Each number is 500 + 25 x the weight over its row's rms, rounded and kept within 0 to 999. Layers, rows and columns count from 0. Numbers have three digits each. The size before them is the row's rms in percent of the matrix's.

# layer 7 attention output, 96x96, rms 0.0882, rows 0-67, columns 0-95
095:471481504474494532467463476569487479518532502552506486542524537492527526508522534516476508496454514483526552519522552492475513530514501483497468477478498537519473523499446537454500463467497468513546500486497507521500504515461524496502506520496479471469510500491498496508501523499483520484
109:516493497503483526523475521476462523534569532452483481520476489469528528472473501509495478515504502547493515512484519476517495510514486484538507491478427477471455536536531545481548518474497521502472524484480518494522481531512492503524468503475507492492484511537541493487532479462491496502
084:490457470491509505473494473506511471497481519497470458486486491516495496497522542495435578486545515518506506547487497536469517496505517497476489490495486483531508539517463518463508535487530497510521461482508504505491546520540534492476520535517530516525536462490478488543502468530509521499
106:487465515490490499496491477489474497474489521482475469492525479478495512470528458524509495513499531542520489503512502516521509481468497514509429521495476521436487465499494514579516480535523507481475505439516466470503484486473487477509480536521495535460464489526512479484467508467517471481
108:463467509499527454508530421515510523544503516500537456524567508484522496532422476493521489463476516467478465510523474490533496487454494506523481504496526508480500511473522525517491498491513519498533517526470495515540497471489497475479484502483460490493482507493502473491519511476478487504
094:519495447565486477487500498596504513497501530523499535473534477480508487462497455535535455518506498463490507449488503512496467548474511511501483524513468531495488492503508482491490468523461496509507510500478545478488513516503523473486501536486540488496528487471470479518503509495490490507
099:512510506471465540512432501512458463501504551480481482473532512468518478466489441532498514532480481530493497522501495464482466444519533492531532445524517459517501522514525477496552527502520511470493533511481496493505494461504502498479465511499507506506478499513481501523493463481505509525
087:543504552502509521473473549473459498485491466525526494524513459523487523520492513489518486483474496498497498497446509488500479453550493503484525501483568518438484470493553502481519505450493508461519488470494464517517509498485514517508488516461480499473473528492484497471488492461483494474
098:518465530510488522523503520496496520491500500528488489501489468531528520495557552477525465490479505529516500481481531493510534512516460490494516461473534506531489468537555488537473517474490471511523534537518505486519542488492512465545527467501524524447497483522509533488549502494459516495
090:509473464499539534498523490543487499467508527505496539516471520475516483504502453497478449503517503532461537521554493447491522491501451478470492495503497479487511483532516533513513461493497459513529528559529498485517454488553503497474491450486490489542494519510495468492513483512504501506
112:554454515510494452500492511476517475540471474484485499516444488487494479504457512466505455474516469499512487471512538487479452509496517481509451486497521539496481478465518508529499493556535489538502518499483512525517507476506503533499494496503451470462478540506501483486545490517519469527
114:511515478494517478525565456571506513497511516486465545515472481464500528520535516507536497475554481490496489504516533538518479501493471490472480473527523518501518472524503529509492503475524474480451500517519484504493505529529529474485488488472501512515513486546536530481459497494536545486
088:514556508519512503501464476453550496470432487503467487510503462508459503525460515477556520487511525488501520523510489461497484487484480508519530490518477480492513488514509468495510500530485518499464524482448512488483508444506523496501483526553482499504511516479485476489471494502527432521
098:516515512505525498527541501512481489498513481496480548495466542489499555511563493499492492563530501484481509500460520493509531481513482540481523492513527517527528477468450523454455488494511530479481497488525495536492471502517491502498512476470470471486454524498480491484486509438519533474
080:490534517502519512515506539491490539483481480480531516510491506514503533517488513528465535491508490494503480507501422504489489442464490553490551505539505439483543529494524535513510527465478453505472470471495492487441505493479505471504508500515484524517460494476469500480499482504499518521
157:505497477469542538552472529526456482476542518526527515473454501501568472469483530544499452507461474520477504506494521468486500501497518463491497499478515482493476523483506493516483519492512497547518490508496481501538500516497466490545476470520510524512480448466521480486507479486474463492
098:510504474509507510519513512488509494510459487514523523485475456482450488474473494505506501518460543537545514508476525495560481550475487514492478492520525499521460511523481509499502472485466527530491488521543502463518481493519548505518479495508548478532525551467479483474452529527529492484
096:476504509514505512479533491484504499511447517530510473533531540477474512508526430498470533449543479477470498541509508509516519443492517450501490470500513475493485501521484502526452472494516488505486521524472474481472479427502490494485500505514465525489483529538496513481545508483497512502
097:433507472478456485540539514442489523474510518464482496471539465493530483512525522493515525503482506508489480485481460505502485502493514481521529498483529482514445488503499462452484500479560499485486557526502438479518518513491485510476517489519461493516491459515505496527527492502497510517
109:465467562537475462511540457534533445494549500540458471495469466499519472512538579488488471503486509499501535516520481483493489502519494461476479526501503526538514532495501493512508507523486482488503503479493533518500497531492490482521483484507485485482493504519539506507520456486501468524
112:553511453543449513528499529520499520494558519493484476495489511509538528509535529483529497558484512519469497519468477463525470518512508506471492493516522531515501508536496512507497521484514497465519494502502495516544460523497537523515481507530492463501520498494539506544518523514508451556
078:508542534457537467497541453462499483520526480484529506475533480478471507482495510480522550479520513475480450461538501497491519524470529482538500482504514516574494517467498546461498479552533522495490485506501513490486476508534495510487496537494500498515527492496479494528469502515525509521
087:492512521483566478511465477517507497481522463520501475513505476515528523485479438532502531512492535555489457477502501490526481529478559507529472484445501485439508522500490535473516487521489489532490465507504502497500479488483514536470473515534478468511483470474469481491521523510521518508
082:482521483529480485512522524520472547493472460503510508557524512502492484513523500530559472484472503493529507475544521481529534512472472515528486545521488497525493583484487524485483518457533500509477496511537518487477528491538513520534524484499514499505486471470519527497492489543528534493
120:508458534460464517484465486498491500504514486521511444525527487532504492514520514465506502518485444466482499518531494466513495563519523522544482481493529470522497538482522485472484518419492534471502489503496532540512525511480492509493515522472517527455518482527521507505527471503479507507
087:506530506552512498489514477525492492517461548508498507505497532512488499541501459479501507507558545491522539476457528495511505485551535512487508465500519504482515532550489516486488500476492501495471563478480483479499516483468473520444477516516471534515513471519498518456481530508484487454
083:549494422507530523497512480480461503514480494454460494490495472510485474499553518514507487498545530468513531472476495537499499520473528523502488514502483532448497466505512484465506511495544530473497502510535527488480548529528512502508512495525511474553495479478485516508497494524552482495
098:510505478504490525472477513538489521531526505529458481516510581467520455492524497526499480522450479507505462522476480502504496522518531515493499497532474510510553506509450484475477506545516463463536540492479492540536523519501478508493550507505509501461526482499481510502526518494469478478
093:497473491491518482467495521507480505518546512500462499473499499463481539468505441531500509516511512520526483504503487513518513482478479507534518537493485527515440554513481497459527501489514508499466520445511486477478544540531473495491487508453530533504489530527511472472450470458512502474
103:529486460492512547497442520507509501512470494520453548547472518521522455488504537477483455482503507536504502476496517481461475527534517501494515479524503531523516469505520496479561501531516524500541490538497536524523455490502503484464532500501500499533538496495514485534514511492476519470
104:538551499517441538550503562492479502491487520429508509493524515504498481463440517480515521498502542500496534521496506535458529469529462481510520517485510484467500489485496531504519517483482457507505528503481504507530520521525501529499531520476520517474541506497492526512522518503469517493
096:488487512520499528502500517513515510480555498498513474482519498514515535508437500469519538544490480505432494529498563477510521464515518507534543553477502496456516509479466480495481549534472482518506474512511524503540485513503516546498489483482504513504516524536503534505533471509505466508
093:509460473492441507513499493468473545496508514487497520466466487462518478467459453511469524536522454461492516467505513528499493471493468499516535468539477463544469478494467489520511545487484474496468502501551491468490520501492528457520501512536518520510487475477498470497480498486480505495
110:512486521473516501485534528489506454461522484478465510474491517512496566526505517499540501487538535512544483478505499463507511537521477540469488463469484518483482514488503471455491434481474519523463478489518493464490496494510463516504470463469503506491497501528551518475494472478528503472
091:507475495484480483545466511440498510443475584487455504450490522491526472483495525528478519510524483490481509508467527486475519508498481476460531521521545491471510467484499495504482510473504506517468509500522502469480509506502452510491497510496494493537499452462503537504483541521476530500
099:462535520556453481508479484493496527487465460512487491509511554494499507496510476505531510481519484495509513480465498528461500516473520562528480467543470498453457491493471514515547492525464502495463492503493497514462528474473454513485544478501458513494492478488494502515520477512508516462
112:507506491512508483486483481560507503506489517555569535490503506489527488564498448456424497461497488478506504488506508531539544522492508475487480505507510467514548516488522473522517511506469495490506517512495492496462514500449499469503499474498470533489492491504488524463497468487466494521
097:495480464507483515433512455461563480512508502491492468526481532536473432531440516502475508524509489511498484517497504513528461504517491452507508491512478501469473511512463505470512475512460510476511475511521533507497515525524524498507512533480498504526532464497480489546466511482483498531
094:522488521501517467473472448513500487533486486471452510450532497476525448490461483537522519476480557482538460472495476499502497484499493501508489436532523502490492496487544544504501481474495480503545472508524522509495502478500497549501494513499487483526515517492464479525518507547515544503
085:501464521494508506517493509491526459504505489516471522536562532497499522506486487482477488571506492555510465516478493549470469492506431509493497488467558470475501471509506470516473549521455517508505485508478509501518478484497488521523485489510505479531466542488500487519515479539518501526
095:475531469491477490503512538496487539516536519531547516487519500479496498517516501506484471529522550494528508486492466527466501564542540503491473537511453541530558510517508435502478540503519525464495497470488489537521510510499476519509503498507497484488518453496506506519503470500473514528
103:502460565472517485504499490505513449487476466529505466498500496457490460470495459523506560464531457509517467488535477511531539520519512520530483512534466493467472462491525507523484479532517502499524464472518502510465471517512494521481468499498497466525540521504508479494469511489525509515
113:531517482511488487473453488496496488493523511559518514447540482512503522508564521512460467506561470531478512482492507476490518450494516526493497511486481451500505516480545518477480465484488489521473495488518522493519531498484550449474533516509532513488524506495470459513496467493507508503
093:504495500497511525517516484497505497557452523445557515450507464562463505494509522454519560481524519511521489532493509529478510485474509478497493485513500503465470498530513501522499546469517504512484517460457471515488495466478496489464528507525453507474498475479486521481511488494531491500
087:517487525540469494524548487500545497537544480462488498518529519509495547499516517475563475465476546518486556495471523541496464545493525509505518503527509489523525483495499454534504463513520528458499517538512487501502513528501519524500470502507557487521517519517479512489486497515515505507
105:511494529478470522478490519490475562498444497566505535461454478500509508466506469489416491488505508474448516506504498508514508501497532483517487468483479467483504469458492469502517493521540464484484494489480518519484496517492485512541525516500500483470504530494518543514464509514509529483
103:538511480504495506498460510541511447527486499476483522488545531528480565525527479491511489491508475491514506520506489487481548551487521468471492518516506511479521505492488474525494526516491490519546454548542535514477449496508522523501492490471453488536511518494446532517502524490503521502
113:511449502493482491521499517513476511486560509540517488516537474500541453549472508510465483446496519500485531502488493496471471514532466481451512502497534523514475486512477498481509537480487495501510460491455537542496515520482487487507530461480530477486517496499529486535496478482451520544
115:503455497550552498507511499532511512518506486531497478531511530476506550485520496495501494496501547461482505539511487519528516470534463481469530516440480508494510481506550472500466520508520478498539501536498482521512460532502518497531489466524475462522487538482491462503452533480495506480
087:506542537511503520469487529516521498491506490532471497483487532513517472466508545512470471484476474496515541503537526503478493484487546459540540503542534507513501508448478510489484499491449497526505459519505525525472468493464562504497539487504542462487509492498504531537539489512506497506
094:499463501473558481472526491555523530559485472515518495478533499512494458487511476538485541477488470507515515511560518474515494464472494493493497498483474530503480497493514502476519501548518498481543508475511507516538471564524517517485502497487516495535542485483477493508482534468504525532
090:508551545507487504511513516481473494511515466527523519508475470491510516514504492525496490474498507515520515531529484458481507491462511528496517526513523541483540484523447445508546481505538496516474489497540479461490501477514526479545492483543513491486508529488530515443501510552537455509
110:498458501458472489502461514492527487441556512532499496499478482482518533492453502538478446507512483481503468460520479502492528494533519474527493504541516513480469510468463471481494503507507513518506487479507501492539445466547487519526477499517486488506478493526499501488539471565512483492
103:513496488540481438476483515497486508544499503534518467512493443502454493553482516517516485493488496485529546481494493522478486510493531493467455557523458525534516517493495516512510517467495516477553509487510539496489475485519512450504502533537486461493524515490495468519478507516480459483
096:468489514536500505486511507471484491516498483501497475455489537477434482501485451492526511532539531512499500508497507483476527481495506517510472544522439535507513472520531491544491493524509526491447476486522466483517513519539511536563510477526516542477479496501513507502454518532525489519
087:461436500447506492530547487478530494517487502460496467524507460498531512456474499478470548502533493456511491543518498512504496539499478509558489531477535519487475481476460465496531514533490494513453528505519491480520478481498474495501496507544504530492478500515524471508478486526505488510
097:492541514503476513478522523462549511511500482501514459537572474496475486498503550466496498502484538494501502480495512524496471473509537500476476484489522529501511530471480544484523517502490478472491489502515511562512517539506507516521486477452566543438514519512520508494524495491484507504
101:531482509516502496479530504499520464486526471509477507506478513465471478510538521506529470551487475520495478515521521520496481535496564494507523485471458524520485488523462528458483497555448509553480453501494506522482496473503458499529497481478509489499470526463524487524537519509482537480
088:500535497481460457454523477483540515462503487469484511488498467491465535538497507463494492438530510447523495477504501493482516481514527532497523480529499513502518500510496474511508463517498499465497503508468509532470524486501471521468499505434480514504480547525477495500465489461466552488
104:495570504460490508478481506501527454489451447481502515517466517478464510534501482486492505466470467483505460533517487528525481447474498475515480540493509498538543504482463509524518517480536509509485512466442489518521488464515479485496508506474480514484486549508492520480538497492498492486
095:525529478465473485509497543505478512470521544505553496519434501530505468464485497521481505510521495463515462477488514479511477503495433475523515493476441528501512482487527517515508524490518516542549537540546512508512518493508527489512483495510526491500517529476474492510548502524490485525
100:503511500473503455489458525468471422474531491485474519454530472484523477499496538529494496523505504507536505536489512526507503498516459529516498524492512508498508474501482518489577520537510461510447467471505472504494509509509491490493548489553543495538482498494489482509491494483524483483
086:465547480504514553504550534476521490496468508440510501511551516529486490481479512456547521523502535555548520510530492475530461512467450510511467507480517472520506508508498490504522516495540488510490528480476456499495498496503504493506517476536482463506455501469511505496491484486494480520
098:527538537534513531497499481482523438538480467484464523506522515504497488550518519505514500480477436493531526440507493528504498517502505517495522517486520509559513524523527527507543492469453499496499532512526483466504493475513517535537488496520513516489534492531521491492466535522511519470
095:467544466491510538470484531502518455468466507498471517531522474511475448529522463520521504516517489528495473497530538476495523535503500520501477505469549498479505502511519527512516510493502503532547469522460492526486529501493472505465447458479527497515496529485479511496534497455462534485
086:510495514507545524511503519492448569501502465520553517460553476464485457485501493504471512460478486475440477482515512480498490481476515461476494500515456479473503508544509529497512516482516516483502477478501493509472502539474527496516541518490537499475513489489447497501480511470519529486
106:533534461495434513502454524475538509473473465531496475524456508552525515490453486489487478560499498556497444511516461493492514503504494487475537513539492536497483512507508496506493473472517505514500498510523505499488500477481528511545484492515528496509512516504513548504477508544523467502
092:478475440490485510492488483487468521495506531518500501481515471460513501489464509449491497480513517528506526538495478469523467482480500508485527546470478488503523488482495474507469525503512506475501512476473516528491554475431435464494504548453499530472476472518503491488497499487462537501